Weights of a small transformer language model: MLP 320 SwiGLU.
Each number is 50 + 15 x the weight over its row's rms, rounded and kept within 0 to 99. Layers, rows and columns count from 0. The size before them is the row's rms in percent of the matrix's.

# layer 2 attention output (transposed), 128x128, rms 0.188, rows 38-63, columns 0-63
089:26 00 57 66 28 53 64 80 36 44 82 62 52 62 55 56 51 39 50 36 48 42 47 37 87 43 69 62 67 61 41 56 28 51 45 61 46 31 44 60 58 58 75 54 65 54 38 69 54 46 61 70 68 53 85 70 61 44 63 55 56 41 59 57
086:60 48 42 41 33 27 53 61 45 42 45 44 31 41 29 76 66 53 56 39 67 61 67 17 78 31 68 28 40 46 38 42 47 42 49 46 78 37 47 57 52 62 34 34 33 50 39 80 60 39 49 69 32 11 59 40 70 49 35 32 44 35 65 83
081:65 38 52 48 59 50 32 43 30 46 33 28 61 56 52 66 59 42 35 32 70 43 83 48 44 36 56 50 50 52 70 60 50 52 63 51 44 44 38 77 69 33 43 53 47 39 34 55 45 60 19 60 26 29 69 46 35 31 85 75 49 58 76 64
086:43 62 56 47 30 50 35 42 69 45 50 68 58 41 49 68 68 43 58 45 68 54 35 45 35 73 47 73 71 80 43 34 64 37 41 81 55 41 53 48 37 59 59 35 50 53 33 96 56 65 20 59 68 29 54 31 40 80 27 53 69 40 56 38
087:47 54 59 50 67 28 44 64 45 55 44 46 35 44 43 26 29 44 41 73 56 52 27 52 63 34 30 78 73 45 65 39 49 59 50 66 71 64 54 21 53 57 66 43 83 63 67 64 47 44 49 49 37 32 34 34 58 54 56 52 23 52 48 16
083:48 37 40 64 91 45 57 36 43 44 45 58 41 58 91 44 50 52 66 51 52 60 66 60 58 54 56 65 37 66 20 49 50 36 67 65 56 36 67 35 62 47 25 60 47 05 27 45 50 36 52 72 78 36 63 71 32 17 58 37 56 47 52 31
098:34 41 52 57 33 51 54 40 55 63 45 57 36 40 46 27 59 49 69 12 59 40 40 63 59 38 39 57 55 65 40 66 41 56 56 61 63 59 58 60 44 24 43 43 34 53 52 99 39 81 48 43 37 77 55 54 72 25 47 31 64 46 59 58
092:40 47 53 71 43 37 30 43 28 51 51 66 62 44 40 15 77 45 32 52 43 57 42 70 55 72 32 46 58 50 38 26 48 50 29 43 61 41 53 75 47 38 28 32 55 40 63 44 70 37 70 46 61 62 58 69 57 38 77 35 32 51 78 39
105:40 86 54 48 49 39 56 59 46 78 68 53 72 64 64 54 64 43 43 59 45 38 34 41 47 58 49 42 58 42 82 51 30 52 67 74 71 31 40 43 48 40 50 38 58 35 63 42 58 41 18 46 53 56 55 16 22 49 44 25 71 61 61 26
087:44 42 28 52 38 48 35 29 55 52 46 41 48 44 76 56 65 64 45 59 36 43 56 72 52 54 30 73 44 54 52 41 56 45 65 77 63 43 44 61 54 78 60 53 05 42 92 64 70 51 56 59 48 31 58 56 40 51 39 31 50 63 42 37
095:67 37 59 48 54 50 59 39 63 45 29 53 54 63 59 78 45 44 30 46 42 49 63 53 41 77 58 33 57 68 74 48 45 36 49 18 39 48 65 45 58 60 62 47 37 51 47 58 52 51 62 73 63 53 50 71 49 82 53 95 23 36 29 61
085:75 49 36 54 49 56 57 48 46 37 41 55 54 61 37 44 63 62 74 44 35 66 51 49 54 24 35 75 62 25 36 96 37 57 68 23 32 65 64 32 70 57 53 22 31 45 51 47 42 16 62 57 42 83 52 47 30 55 69 52 81 52 39 50
080:54 22 44 77 35 61 59 60 37 52 87 73 43 65 54 33 45 58 32 38 67 38 35 66 57 52 60 59 75 44 44 30 49 49 50 59 29 50 69 32 49 32 77 56 54 49 34 50 35 56 55 39 47 59 68 54 30 73 52 48 42 19 36 46
086:26 65 52 65 12 68 51 62 61 41 74 50 42 70 34 44 44 64 48 52 36 43 30 55 59 53 49 78 52 42 72 23 51 45 71 76 26 71 48 35 43 66 51 56 57 66 60 58 48 31 62 55 61 54 20 55 64 54 55 28 60 33 48 40
087:58 52 48 50 15 36 43 65 45 62 41 45 39 41 34 26 60 57 37 52 51 46 32 63 54 43 81 55 42 48 44 60 65 22 66 59 37 64 62 27 32 75 31 29 46 76 62 48 31 47 38 58 49 44 67 65 62 59 59 78 66 42 47 43
091:69 54 56 48 41 52 69 36 30 20 75 43 46 38 61 63 54 69 49 50 42 47 52 54 45 42 71 60 34 68 14 53 34 35 61 61 56 47 49 24 41 54 79 30 42 76 24 30 19 30 37 63 71 42 87 50 37 57 60 76 50 41 41 44
086:39 34 43 28 62 49 53 45 25 64 44 65 44 57 46 63 35 32 39 42 41 53 72 57 61 46 38 57 36 31 56 41 39 26 82 55 38 45 66 44 52 28 52 48 50 54 82 69 47 58 13 39 41 53 33 19 68 50 41 51 75 41 34 42
089:48 48 30 45 38 65 41 54 69 60 35 53 40 18 34 63 65 51 42 28 39 52 24 47 30 25 37 43 61 65 60 49 56 61 27 36 49 67 33 56 71 61 51 48 37 53 40 59 37 47 66 54 25 66 27 16 44 59 42 78 41 75 44 29
091:53 67 63 25 53 52 65 49 49 36 56 41 58 49 57 63 58 79 58 78 36 45 19 44 39 51 63 53 03 60 29 57 63 52 32 41 20 57 66 59 43 69 49 77 80 60 65 48 42 41 72 39 46 53 64 67 54 39 58 59 61 50 34 40
084:38 60 56 49 90 64 61 57 81 51 61 62 35 38 44 38 31 70 68 40 40 54 43 68 58 68 37 64 56 62 49 33 57 57 26 55 67 64 53 61 70 34 66 46 54 28 64 63 79 49 50 49 64 62 23 18 65 27 26 53 61 56 15 47
091:44 52 57 54 49 59 71 45 57 60 65 36 53 44 29 55 44 30 59 42 42 59 58 28 53 48 45 48 23 71 47 50 67 54 51 41 47 40 49 88 57 32 44 62 48 64 75 73 85 32 21 61 94 40 15 61 61 55 50 41 57 62 41 70
084:56 59 49 27 49 66 44 48 50 27 46 70 43 48 57 75 47 47 54 30 32 85 65 40 71 58 57 63 46 44 68 75 44 27 41 40 32 53 78 63 48 57 86 42 42 45 75 59 36 32 41 44 64 77 44 39 45 54 43 40 78 70 30 32
095:56 62 47 35 78 62 61 33 57 52 84 33 42 65 43 78 43 48 47 47 49 63 27 32 46 63 43 22 54 43 31 48 75 64 13 58 39 53 56 61 31 41 35 56 75 68 37 79 59 67 61 62 44 27 60 44 53 51 53 74 60 84 32 77
091:28 56 48 66 42 40 43 59 49 52 28 79 11 63 33 46 55 59 18 44 71 31 45 56 71 40 50 74 63 63 67 59 52 59 32 59 82 46 48 56 56 50 80 48 42 37 40 37 58 32 60 37 42 52 55 37 99 40 43 45 38 51 61 47
095:54 54 59 65 44 49 22 48 57 48 62 49 69 29 37 52 72 24 32 33 51 63 23 35 63 52 44 42 63 30 25 37 59 74 57 41 42 39 44 65 44 70 68 46 34 43 15 60 68 52 32 46 27 43 53 44 49 62 61 30 53 36 40 41
083:61 70 20 43 33 48 68 59 52 33 67 65 44 45 53 58 58 68 48 68 57 56 62 33 52 62 67 59 46 58 76 32 40 55 80 43 41 27 49 70 36 76 48 51 66 64 50 47 40 57 53 56 74 68 49 82 54 42 32 53 52 65 63 68
# layer 2 attention value, 128x128, rms 0.217, rows 39-63, columns 0-63
098:30 50 42 51 55 61 57 76 33 55 47 50 49 79 40 28 35 45 63 49 57 44 42 33 62 59 34 44 34 64 32 66 51 18 43 45 78 46 37 31 37 49 54 68 50 59 69 79 15 48 29 51 54 43 42 38 32 56 63 59 51 70 71 61
092:55 30 49 33 47 48 77 48 50 29 74 49 80 65 83 51 36 46 74 62 57 51 57 71 55 35 39 56 41 55 67 59 10 17 37 41 55 55 52 41 21 56 72 59 45 70 41 65 58 72 54 51 53 38 61 47 53 44 52 51 58 56 53 46
093:43 52 40 49 58 63 55 67 38 86 84 10 48 51 43 58 48 75 50 28 42 47 54 70 55 00 80 37 20 41 45 77 51 53 53 57 31 45 29 42 49 52 59 58 50 54 49 53 39 38 55 43 53 39 50 29 54 47 48 61 55 61 26 47
087:51 30 37 44 34 60 87 57 72 33 24 55 82 66 54 65 53 35 62 22 52 62 70 54 65 56 56 44 80 55 46 37 43 39 27 22 52 62 51 58 30 59 50 42 65 30 50 60 61 72 40 46 47 37 49 39 45 45 55 58 50 49 62 60
096:54 74 40 40 58 68 43 53 24 11 44 22 43 82 47 58 46 71 16 53 38 30 39 34 34 73 60 33 68 34 60 44 42 52 59 25 51 44 60 43 53 47 47 52 48 39 40 50 53 27 69 29 43 45 56 27 57 07 47 60 48 47 43 33
098:66 49 53 39 61 62 46 59 36 66 65 34 57 64 28 24 32 61 43 60 60 47 59 38 62 64 54 39 30 49 42 58 43 50 35 25 67 64 39 25 54 85 51 16 36 58 51 23 76 38 24 42 52 48 43 19 58 51 50 76 36 54 62 71
095:32 66 56 60 44 41 12 43 37 49 25 49 55 59 66 35 31 42 70 37 20 42 64 57 38 52 55 52 67 63 45 81 49 75 44 36 41 37 75 62 58 58 58 34 38 65 27 58 52 54 52 26 45 31 37 64 34 52 20 61 43 24 39 80
098:59 53 35 40 49 29 50 41 57 21 50 40 29 48 64 66 43 45 59 28 59 35 66 64 56 20 73 60 36 50 57 47 53 25 35 41 00 41 59 39 50 74 36 59 63 60 46 54 54 63 64 33 31 57 70 58 56 46 45 89 64 77 22 43
088:61 50 48 57 43 56 56 60 43 47 63 64 85 73 42 37 26 39 51 61 62 65 36 45 52 43 84 53 66 54 48 56 31 55 29 54 40 49 37 59 67 34 65 42 76 46 23 68 25 53 56 36 46 53 47 39 31 68 44 59 74 30 52 51
092:52 34 50 79 49 44 52 76 35 64 65 72 47 46 41 28 50 57 59 78 44 57 47 47 44 19 33 63 53 17 71 38 56 31 66 62 63 62 43 48 36 30 49 70 46 46 65 44 38 56 37 40 36 14 59 39 25 56 40 17 53 66 31 44
080:66 26 62 46 22 31 51 89 40 39 80 54 55 54 54 47 50 56 41 45 53 48 55 38 59 64 69 31 31 56 76 43 33 19 76 21 53 41 37 75 53 39 55 42 47 76 62 12 69 64 52 52 40 72 58 56 57 59 40 49 44 68 73 63
080:72 60 74 24 65 58 63 55 37 57 49 40 21 64 49 81 65 28 58 71 58 57 48 61 35 27 61 50 26 51 42 59 40 66 68 70 38 57 57 66 47 57 57 58 53 26 74 56 31 35 58 54 47 66 32 35 69 41 66 65 45 69 34 55
091:52 32 24 46 45 43 67 48 58 56 50 59 23 47 36 49 63 50 58 49 58 54 49 54 64 38 46 14 63 45 47 26 62 29 69 40 24 32 48 60 61 38 40 60 35 32 37 53 38 46 48 56 20 50 42 28 53 53 54 58 42 65 62 54
096:47 35 53 39 44 70 50 49 56 56 63 77 41 55 59 65 44 86 34 33 62 57 83 46 60 53 22 50 58 46 46 44 52 61 43 56 62 56 31 70 49 20 57 73 28 58 43 85 40 67 35 63 40 55 25 48 38 39 59 46 69 35 63 60
095:55 61 68 08 42 71 62 90 41 59 57 51 29 56 29 67 35 59 55 61 67 56 25 53 68 62 65 36 60 34 51 52 36 40 46 62 55 65 67 58 63 59 49 76 48 77 68 51 80 68 70 43 50 39 60 40 59 27 31 63 68 46 56 72
092:68 61 63 61 10 56 57 73 74 41 85 53 50 48 64 69 62 50 55 58 59 49 45 53 54 43 64 34 52 47 56 46 47 39 33 60 53 66 47 28 26 70 31 46 23 49 32 52 39 25 75 81 40 66 58 31 10 38 44 43 60 59 41 50
095:54 18 48 48 28 46 38 58 57 67 61 46 72 72 66 32 33 37 50 37 34 65 51 38 51 52 62 65 27 49 39 47 48 49 68 54 40 33 38 34 45 57 52 39 63 29 69 57 58 84 37 64 59 36 51 58 69 68 36 45 06 44 29 60
095:59 43 30 34 16 58 28 48 66 49 32 56 55 19 40 49 45 47 59 25 45 46 60 57 49 50 36 29 48 57 68 60 64 84 48 75 52 58 35 35 72 29 57 51 35 54 57 76 52 35 59 41 32 57 09 20 57 27 48 40 45 41 53 53
094:32 39 33 75 42 50 54 73 72 69 45 29 58 65 48 44 56 30 12 51 51 44 21 20 57 28 51 50 57 56 58 38 57 44 60 20 39 54 63 27 28 89 49 42 55 52 23 35 53 45 45 45 57 39 63 57 29 32 67 50 00 47 44 51
100:31 56 55 47 61 39 55 52 31 81 40 34 55 20 39 32 32 75 45 48 55 69 28 69 43 41 43 65 62 33 65 51 39 45 48 48 58 61 79 14 61 69 55 50 34 40 53 54 42 50 44 25 27 55 51 58 67 43 57 42 30 78 44 22
088:38 55 31 42 69 47 41 62 48 64 74 14 54 64 33 62 49 34 55 65 67 76 42 64 20 45 58 47 28 71 52 48 73 45 71 71 47 66 59 39 66 66 42 55 60 38 61 41 26 30 62 46 32 80 49 44 46 62 61 66 31 36 75 57
096:28 46 58 84 42 60 48 67 76 74 22 43 38 46 31 44 65 46 54 40 49 45 34 55 59 46 22 48 53 74 60 81 30 51 63 63 72 39 28 53 56 44 44 42 28 28 42 77 36 37 56 64 65 54 48 69 73 59 60 44 41 32 39 50
108:51 59 23 45 67 66 53 66 57 47 52 49 45 60 52 46 31 61 76 45 33 59 62 00 68 71 63 57 62 44 19 49 74 32 56 47 23 46 43 57 57 70 51 37 55 44 52 32 54 73 44 44 58 11 55 57 31 50 61 44 22 55 43 59
097:62 39 58 73 51 62 48 41 47 31 45 39 46 67 45 50 51 48 65 49 64 36 73 58 63 27 61 57 30 47 64 99 39 50 72 36 50 53 67 39 45 68 76 47 47 36 37 77 45 55 39 61 74 50 33 51 60 60 49 49 47 64 48 52
089:27 62 27 83 52 54 52 61 29 44 45 61 54 38 72 55 29 52 59 48 62 50 48 40 90 46 30 43 53 45 40 41 60 34 39 51 45 71 63 28 51 46 44 63 42 62 66 37 85 31 67 50 56 62 32 33 72 39 39 57 72 55 48 41
# layer 2 attention query, 128x128, rms 0.144, rows 64-92, columns 0-63
080:50 38 45 19 38 40 43 45 75 39 54 70 54 51 39 37 42 57 47 42 38 59 72 86 43 53 19 44 42 74 37 57 27 25 36 58 24 31 38 49 39 39 31 68 69 40 54 57 43 74 58 44 72 30 24 37 40 60 28 36 54 37 25 46
092:57 48 25 54 68 63 42 30 47 35 59 36 65 59 49 53 61 40 43 26 70 68 47 50 49 29 73 36 53 48 26 38 67 53 56 56 35 58 70 38 26 45 52 65 56 61 43 45 53 38 68 34 52 32 36 35 40 55 49 65 31 39 78 55
085:60 47 39 48 29 37 61 56 46 47 29 55 47 61 50 51 59 62 40 89 19 34 72 54 38 46 42 54 44 46 45 71 38 42 74 51 45 48 49 52 44 56 81 41 50 43 30 60 67 48 32 50 77 55 50 37 61 66 34 52 81 36 39 28
076:61 40 48 53 42 30 69 68 37 76 99 47 47 46 44 64 49 47 55 41 49 72 73 52 79 58 51 55 55 37 33 45 29 54 45 66 67 46 47 27 54 62 40 34 41 59 25 45 55 60 80 66 49 64 51 41 57 40 31 67 44 34 57 57
089:58 75 46 46 55 86 49 50 36 55 69 59 43 49 33 53 51 49 27 74 37 56 40 63 33 82 50 67 38 35 19 34 27 64 62 55 33 53 54 48 34 59 47 49 36 37 62 55 32 77 50 32 58 47 26 77 30 53 44 61 40 62 52 25
075:57 48 65 64 51 50 54 66 71 34 42 68 57 66 61 54 58 67 75 48 15 38 39 48 42 59 40 47 51 45 41 22 58 50 76 54 76 36 33 59 73 72 47 88 29 65 65 59 59 50 85 58 41 56 34 65 76 60 46 56 69 40 50 40
101:53 61 39 58 51 48 49 43 52 43 60 56 48 76 62 32 57 38 41 41 56 31 45 71 31 65 64 53 52 45 25 41 30 55 70 65 23 45 29 35 40 63 44 53 51 23 38 46 59 51 42 51 52 59 61 17 66 22 45 28 34 35 66 40
075:40 41 64 32 60 63 67 42 58 34 69 30 40 54 59 55 47 62 64 33 47 70 52 22 23 89 56 18 43 49 34 22 54 58 34 50 38 18 56 33 68 67 21 55 60 59 38 45 36 42 52 42 66 51 60 52 45 35 30 29 33 56 56 60
080:39 37 75 63 66 54 45 29 55 33 33 70 91 24 48 59 70 37 56 58 39 31 36 37 57 55 35 44 42 72 31 50 40 49 41 26 62 75 60 61 48 56 36 78 31 47 36 59 31 42 39 61 15 50 32 59 57 49 40 59 55 24 50 28
090:66 38 48 62 43 52 47 43 95 70 57 65 60 56 39 60 67 38 45 51 54 63 49 38 60 45 50 42 29 49 80 79 50 49 35 31 39 61 64 68 37 23 42 73 47 53 32 36 38 41 71 65 66 28 40 45 39 25 56 42 73 67 63 65
083:52 59 27 59 46 31 49 35 41 89 59 52 59 47 57 41 33 54 61 52 49 53 55 51 47 44 46 26 51 40 38 65 91 69 38 71 44 35 52 74 72 57 60 60 56 43 66 61 43 47 52 40 65 75 39 72 52 28 22 49 36 53 44 58
082:47 63 27 43 42 51 26 60 61 47 64 64 81 51 49 47 54 48 65 49 39 35 35 68 37 54 36 67 43 37 58 70 54 49 63 61 45 46 56 46 61 45 59 52 42 49 60 37 65 32 56 90 38 42 34 67 41 48 51 66 57 49 31 61
075:39 51 53 25 31 65 36 28 62 57 43 57 46 58 62 34 56 68 18 49 65 41 68 59 15 22 27 35 30 76 35 49 61 52 50 88 40 40 35 57 46 42 64 45 58 55 44 62 47 69 47 40 49 51 17 39 47 13 56 44 48 67 55 54
100:59 54 45 49 29 32 67 64 38 65 43 60 31 35 67 47 57 38 33 54 56 40 21 61 45 34 46 44 60 38 86 61 58 45 37 54 51 71 52 20 41 37 50 11 55 41 36 43 58 42 61 62 14 36 72 48 38 53 63 74 59 70 56 48
096:57 54 66 53 54 46 50 57 29 60 34 56 66 34 57 30 43 37 46 63 84 65 35 59 59 46 50 65 49 53 51 36 42 60 68 44 76 64 47 59 54 69 62 49 35 58 42 64 25 51 55 46 44 36 60 89 46 57 41 62 48 47 68 60
082:43 73 38 72 64 71 48 43 59 51 69 56 71 55 63 50 35 56 60 40 52 71 38 99 70 70 51 62 50 34 55 53 47 72 49 83 32 66 64 37 34 23 54 47 66 49 57 40 49 39 33 44 84 46 45 56 50 75 38 29 71 36 25 51
083:27 28 24 72 32 44 36 24 57 22 46 69 53 50 30 27 57 46 48 52 43 23 33 59 68 35 31 41 63 28 64 41 31 39 66 61 60 41 65 46 57 69 89 67 34 37 44 50 80 51 48 52 35 40 27 49 71 36 69 54 62 73 53 40
085:55 39 35 44 65 26 61 45 77 41 52 39 86 55 47 34 44 46 58 65 35 47 52 52 61 21 27 88 40 26 43 45 44 56 43 40 61 66 61 38 48 31 47 42 61 40 46 55 25 71 23 30 44 65 67 40 46 73 61 65 34 12 39 49
074:34 42 50 72 28 43 52 27 31 28 38 53 67 43 42 48 37 29 34 27 42 39 16 56 73 55 59 67 58 29 58 42 47 40 55 65 59 44 50 47 28 30 73 63 50 53 17 42 59 47 43 37 61 30 34 54 70 40 67 56 34 55 61 55
080:41 67 87 48 40 73 70 41 61 44 47 45 51 30 53 32 39 26 37 41 74 27 44 72 27 23 35 46 42 48 50 45 69 75 59 78 60 65 55 48 20 50 59 56 39 51 69 49 36 43 50 54 57 49 45 49 83 46 39 38 70 45 46 68
094:57 34 40 54 54 65 39 76 40 63 49 41 41 37 15 63 56 35 45 34 47 44 30 59 38 32 55 57 26 55 36 26 39 38 30 55 41 59 65 30 47 39 35 63 60 50 28 48 70 44 56 56 28 14 24 24 46 39 65 63 56 20 68 57
097:68 64 50 56 85 47 69 62 62 62 34 43 72 42 42 45 63 43 36 76 55 40 38 46 44 71 55 42 46 60 52 71 76 34 40 43 62 70 56 51 42 39 62 62 47 49 50 30 53 40 47 41 31 32 72 46 50 52 48 55 63 65 47 37
084:53 61 59 50 56 56 49 68 28 61 49 57 83 67 56 55 49 63 67 47 38 65 69 37 79 52 35 57 48 55 44 51 36 59 74 48 62 41 51 51 43 79 51 63 63 74 54 44 66 79 31 54 68 53 77 60 74 68 64 32 53 33 41 52
085:47 32 35 44 50 53 45 61 59 79 56 43 31 55 50 48 21 89 60 47 53 69 63 47 40 30 74 61 56 46 39 31 62 71 69 75 56 35 35 41 58 45 69 38 58 54 60 63 52 33 33 47 61 69 65 25 80 57 48 45 48 56 56 82
077:62 24 71 45 55 61 57 62 62 71 64 35 66 42 24 69 53 49 58 44 43 09 64 52 55 52 53 52 46 39 42 55 64 75 59 67 58 46 34 60 42 72 59 64 71 49 52 56 16 66 81 37 55 52 72 38 67 62 52 51 00 60 68 46
089:84 65 53 50 33 46 09 26 44 58 28 73 61 63 58 64 35 55 44 66 18 60 37 44 34 54 51 45 40 37 62 33 28 61 70 36 59 57 74 61 73 73 29 16 49 70 47 33 52 49 39 42 54 59 41 72 67 72 40 43 78 54 62 54
096:42 44 37 59 43 67 45 37 49 39 38 73 50 29 55 51 78 35 31 38 69 16 32 36 66 56 37 66 62 38 64 43 51 51 37 54 62 70 74 46 34 37 38 24 49 33 23 41 55 41 42 40 24 25 42 61 34 40 62 66 96 60 32 50
072:59 66 35 24 36 81 44 50 39 71 51 53 50 45 38 43 65 67 45 65 54 50 46 37 73 64 46 33 59 41 51 57 44 43 57 49 47 59 52 65 51 47 57 12 84 34 37 52 46 31 45 68 48 48 36 37 47 50 49 71 79 46 70 15
078:75 31 37 39 54 57 43 51 67 28 60 50 54 54 49 51 39 55 49 39 76 37 62 30 35 51 37 34 44 54 41 63 43 20 44 35 34 41 67 61 24 31 35 56 51 35 36 60 20 68 43 28 53 51 39 45 15 30 47 36 48 33 61 64
# layer 2 attention key, 128x128, rms 0.14, rows 64-92, columns 0-63
077:63 42 57 64 34 68 74 67 56 46 52 52 61 34 50 59 81 37 77 46 37 37 42 13 46 42 58 64 47 31 55 48 52 33 55 41 62 83 66 55 65 51 40 38 49 45 43 70 51 42 49 51 69 71 63 52 64 54 61 83 76 48 71 50
077:21 51 64 59 38 48 30 61 36 55 44 34 57 76 51 53 29 61 48 61 45 67 64 25 26 54 20 60 79 64 78 39 36 53 61 45 56 43 44 27 53 61 62 37 34 38 27 68 53 50 62 54 64 54 56 59 56 39 35 34 45 59 20 43
076:38 62 48 38 51 54 53 65 77 65 61 46 55 46 65 57 52 65 45 36 78 53 43 39 62 54 77 65 36 60 64 53 51 47 39 62 54 75 61 80 47 40 44 64 53 57 72 82 48 67 66 74 43 50 67 34 55 37 80 47 43 74 64 50
071:45 50 42 56 58 56 52 47 28 34 47 61 85 51 51 37 75 49 69 70 62 43 40 76 43 82 27 86 39 57 61 60 56 34 58 57 33 49 65 62 61 30 44 70 78 39 66 46 42 73 33 58 54 47 50 75 38 42 67 54 79 56 38 40
083:53 32 63 35 51 57 51 31 42 45 62 45 34 20 65 45 60 46 88 35 46 44 63 47 59 61 56 46 70 52 67 48 64 57 47 69 63 46 58 81 65 49 58 46 91 73 51 40 25 33 39 62 47 55 77 31 56 58 59 54 57 57 41 72
074:45 40 45 58 49 38 55 41 64 31 37 21 49 66 36 36 35 51 32 34 80 56 75 42 30 53 34 52 71 58 52 49 45 48 72 27 22 34 27 69 49 45 39 44 68 47 45 43 52 54 33 63 81 29 66 61 62 31 70 00 56 45 49 46
086:35 40 56 57 32 74 54 58 28 52 59 45 52 41 60 47 46 66 49 52 58 22 51 36 61 24 18 47 61 50 66 48 45 28 48 28 46 49 55 39 34 44 43 52 47 52 35 11 53 42 59 52 10 31 33 49 46 52 36 56 80 71 51 57
079:51 50 19 66 61 59 62 67 33 34 51 60 48 56 32 16 45 42 57 38 60 16 63 71 46 38 23 45 65 55 60 61 39 42 53 64 27 63 55 39 29 60 74 45 44 43 35 37 63 73 44 33 47 41 32 26 71 72 51 20 48 38 33 44
080:53 69 39 29 40 38 30 32 65 60 51 44 28 82 78 06 45 50 34 50 73 62 59 63 73 76 56 58 26 44 50 72 45 26 67 53 29 53 47 53 36 36 38 40 54 63 63 44 52 71 35 57 78 39 54 66 44 66 53 35 50 72 25 52
071:66 74 56 48 46 56 71 50 46 39 50 75 61 91 70 66 46 59 36 45 44 23 34 51 57 68 29 40 43 30 55 25 25 62 46 53 65 59 56 41 49 11 67 51 27 61 75 34 78 57 44 56 35 83 37 52 57 50 58 48 58 57 74 64
085:65 40 54 39 49 64 71 54 31 17 39 19 40 56 31 65 50 45 30 38 25 41 64 36 29 67 58 57 46 55 63 62 28 38 64 30 45 41 31 15 18 50 28 49 58 34 37 23 62 41 60 57 26 39 64 44 47 53 26 47 61 41 42 29
078:53 48 61 52 49 83 40 28 65 38 63 50 53 64 89 69 64 65 63 49 49 86 78 42 58 55 47 60 55 45 50 49 52 61 26 57 40 67 60 56 37 66 57 47 70 48 67 36 33 56 86 29 89 56 54 40 58 36 63 56 64 62 49 51
078:67 42 37 56 51 47 71 63 51 37 38 48 49 45 54 74 35 36 45 26 14 63 57 20 68 27 71 63 53 46 38 79 39 45 59 19 80 47 45 38 56 35 54 69 43 51 54 19 27 31 65 58 61 59 79 38 46 67 38 50 34 28 43 88
078:55 55 67 47 45 35 54 33 58 60 26 71 51 16 42 52 73 50 61 48 38 27 52 54 57 35 69 59 33 68 33 33 65 42 61 48 80 79 62 72 66 62 54 68 29 84 70 45 36 59 45 41 39 53 72 64 38 49 35 59 69 73 56 68
086:31 56 38 38 50 52 55 78 47 37 59 30 24 51 57 71 40 45 50 52 31 58 59 46 45 38 67 50 40 49 40 36 43 35 47 48 22 31 36 57 37 35 46 36 45 27 67 29 48 36 38 44 46 78 56 61 59 25 45 25 31 51 55 50
073:56 32 74 60 49 45 53 74 44 48 37 78 40 51 54 66 55 34 42 26 56 14 56 17 57 67 23 47 46 76 67 40 54 50 43 49 66 44 28 55 41 55 72 58 71 55 54 34 39 50 56 39 29 60 46 63 56 33 60 86 62 81 82 60
086:54 77 66 39 78 71 56 82 42 58 60 64 43 70 70 46 54 62 60 56 67 80 40 49 52 77 46 47 53 66 52 36 75 58 50 64 47 50 47 72 76 63 47 54 66 60 58 62 38 67 47 76 76 59 51 57 24 56 44 51 72 69 52 61
080:58 60 58 58 37 46 38 73 23 58 44 38 08 48 46 27 49 75 45 59 63 61 44 64 47 64 62 41 52 55 59 74 74 63 67 85 31 50 47 52 75 58 63 29 61 58 52 82 32 40 43 53 69 54 48 37 58 67 44 59 62 58 17 67
075:67 56 49 61 43 67 68 75 50 57 66 47 28 49 42 51 46 49 49 97 65 11 63 44 52 30 39 51 22 76 57 34 61 46 41 81 43 64 20 53 61 40 52 54 49 61 63 50 49 62 87 62 45 81 46 46 56 46 22 65 43 39 43 35
076:56 36 39 57 38 42 37 76 47 53 54 62 46 77 62 72 43 61 58 30 08 46 95 24 66 50 52 59 36 42 42 50 43 47 64 50 28 27 24 49 37 63 60 51 50 34 47 61 57 48 58 42 33 54 49 46 49 37 30 48 38 47 36 42
078:45 61 53 25 45 32 42 36 62 39 43 47 73 72 67 15 39 75 56 54 55 52 46 48 44 74 52 68 39 43 65 56 30 54 58 24 49 58 39 37 66 29 50 32 50 46 52 41 38 52 54 40 56 64 62 59 43 50 47 17 27 58 25 55
082:32 36 53 54 35 13 45 50 61 64 38 51 45 72 28 46 49 29 39 36 52 48 63 27 59 45 53 38 51 49 49 44 38 43 58 61 43 50 54 55 52 33 38 50 66 28 34 72 43 64 41 51 61 35 34 42 37 31 12 58 24 49 62 26
074:56 46 31 40 48 35 63 69 62 50 09 44 56 19 57 51 51 35 54 77 53 58 67 68 51 70 67 49 62 39 39 67 72 37 61 24 41 60 52 50 61 53 43 26 67 24 53 47 41 78 30 55 83 39 42 52 59 67 48 58 29 63 44 52
087:31 49 44 75 44 28 30 47 27 19 35 51 56 41 49 27 34 46 51 59 41 50 58 56 34 64 48 47 53 43 22 48 27 59 34 57 62 24 57 49 59 74 49 69 71 38 36 43 53 49 64 49 44 42 43 87 51 30 54 36 12 21 68 31
076:78 54 26 71 30 53 55 57 68 43 48 52 62 67 37 25 63 68 26 38 48 36 54 46 27 59 51 56 64 48 71 66 65 27 57 41 34 40 57 50 57 62 55 27 63 60 21 38 59 55 38 53 74 32 46 69 38 68 55 60 70 37 56 27
088:38 42 52 49 87 21 52 62 32 39 47 11 25 53 38 65 45 43 64 55 70 65 61 40 62 48 55 50 68 51 27 56 72 56 64 73 70 27 33 26 43 56 73 57 48 27 71 73 32 42 49 29 73 36 91 51 54 48 63 41 27 52 44 71
079:87 56 42 46 19 36 41 48 33 58 42 52 50 57 56 34 53 38 43 59 61 43 38 60 77 45 45 26 32 75 58 38 49 42 65 44 27 48 49 70 50 33 50 82 71 56 63 38 37 41 49 54 58 40 45 55 34 33 40 44 56 44 60 52
075:38 41 63 60 27 15 38 61 34 36 40 42 51 37 65 74 12 43 44 41 35 39 45 62 38 19 56 96 51 49 58 51 47 53 51 50 67 50 27 40 33 45 47 67 17 71 49 67 37 52 57 34 33 59 74 52 50 54 72 32 33 28 42 53
086:47 41 53 48 58 60 47 47 49 65 47 67 48 41 66 59 59 55 70 52 60 48 28 70 71 36 66 72 84 31 95 84 66 65 61 63 46 80 44 44 65 56 69 18 38 64 43 44 56 49 52 33 41 44 57 39 47 67 70 57 48 89 48 45